Part of a small language model's weights.
Size: 12 layers, width 256, 8 heads of 32 (4 for keys and values), MLP 1024 SwiGLU, vocabulary 4096.
Training: 210M tokens, 6418 steps.
Each number is 128 + 24 x the weight over its row's rms, rounded and kept within 0 to 255. Layers, rows and columns count from 0. Numbers have three digits each. The size before them is the row's rms in percent of the matrix's.

# up: layer 8 MLP up, 1024x256, rms 0.0426, rows 1018-1023, columns 128-191
# down: layer 8 MLP down (transposed), 1024x256, rms 0.0426, rows 1018-1023, columns 128-191
# gate: layer 8 MLP gate, 1024x256, rms 0.0426, rows 1019-1023, columns 128-191
up1018 102:180152108142095129115130118124125174075113132111160140146127137146179163116142104131160110165144161180084107096088126147136160129126136097117104133127110104174174163155139112172137107096112081
down1018 103:140160136113126126151107128127136132155138175171138144116060127111115154109118134146138174111116092164104148104127167137112098169119125121147140114179129127083117136157131141146149105150124163
gate1019 105:157130151142147107126115094106168096106162128127145158078156092135100138112102120180123124134108133118158109176116110093126100204153133143126135143085121165121092142133122124111172135122111090
up1019 106:115143129039128119136096161157147087120122118121141163109110099088140138109135120089144089066115114114123122117142144098130123115125138153129115158130142110126146138079119112147136134179132088
down1019 106:134135137139150074114125153094129102167148134132127146102165078130140141130116133126110108118122127146130141143136160076144163144134129108111111145121129111133146141140154176102161204192147168
gate1020 106:123143159140190140130105099172175125121103124129176153124118143128150150156100148106146143106144090070135084127128183173167119164162117098163129115126136128115118105097123137129104121107131160
up1020 104:131103123125140169167122146165138094125120135086166135137136114153178178140151126119118126144142167158083118165156137140133136114095099144153127130113122146096120135146127192139144133165114136
down1020 105:148122162139072186150124078173154065115104105095128165156136142135146120128129117134146138123144128126097155144113127154149177134123091142175125129118165160133129106125130140120137142084162104
gate1021 104:130140112136155131145137128124127144106160108122168110097171132105131150133150132155109134164127133122101127148134132134130149096103143144147125115172080133123115114109150109143105141134094147
up1021 096:066111122144102151130140152107091177113131080141117103130124106151132142142153160122133113138121148119109072158076103160125133088107132081170132127148163125105189166135116097117151125147113174
down1021 102:166143120166120077131126136166156098129186138164114127150167078099132137107125145155149098135089109111106157106138134142131103151117166149128102059112127117105123119144130100108118146113089101
gate1022 101:161123159144129125143136127117113139141143110121164144093146169120126090128121103123187134103118176126146105143076091192105118132161150140113139106148097108108125157122089104137098150104149121
up1022 104:123191124129113116139107148140113141185090115129154106114139136125122128113142160126138099150116162114111141128115141134119121101118143117122121111121119134159132157124080144151169117109161127
down1022 103:147120140143150119124111128109057105156122142110134128108154135135164147134110134108119089141133132084164171097117139125072117137112142148171096137130101135109149101116111118116098092166132133
gate1023 093:138120139140081117108118139126116155130107120139120105112153109131119108111133139131092130139146108132150077126153083139154099123136118104112128144130055124173099159149132114156112116155132157
up1023 094:148171114147127141153151129119135156136108141087134147144117104122117123122145108122113123154125119157148124119100158118084081150144100119123107163113151116124110113137098132115149164162162162
down1023 092:131170151127162118086133147146107148137143129131146114162092117141125116124117109142095128113144106157106150104095131157111162119121083125180140095176119126121136124107137126106126117097146134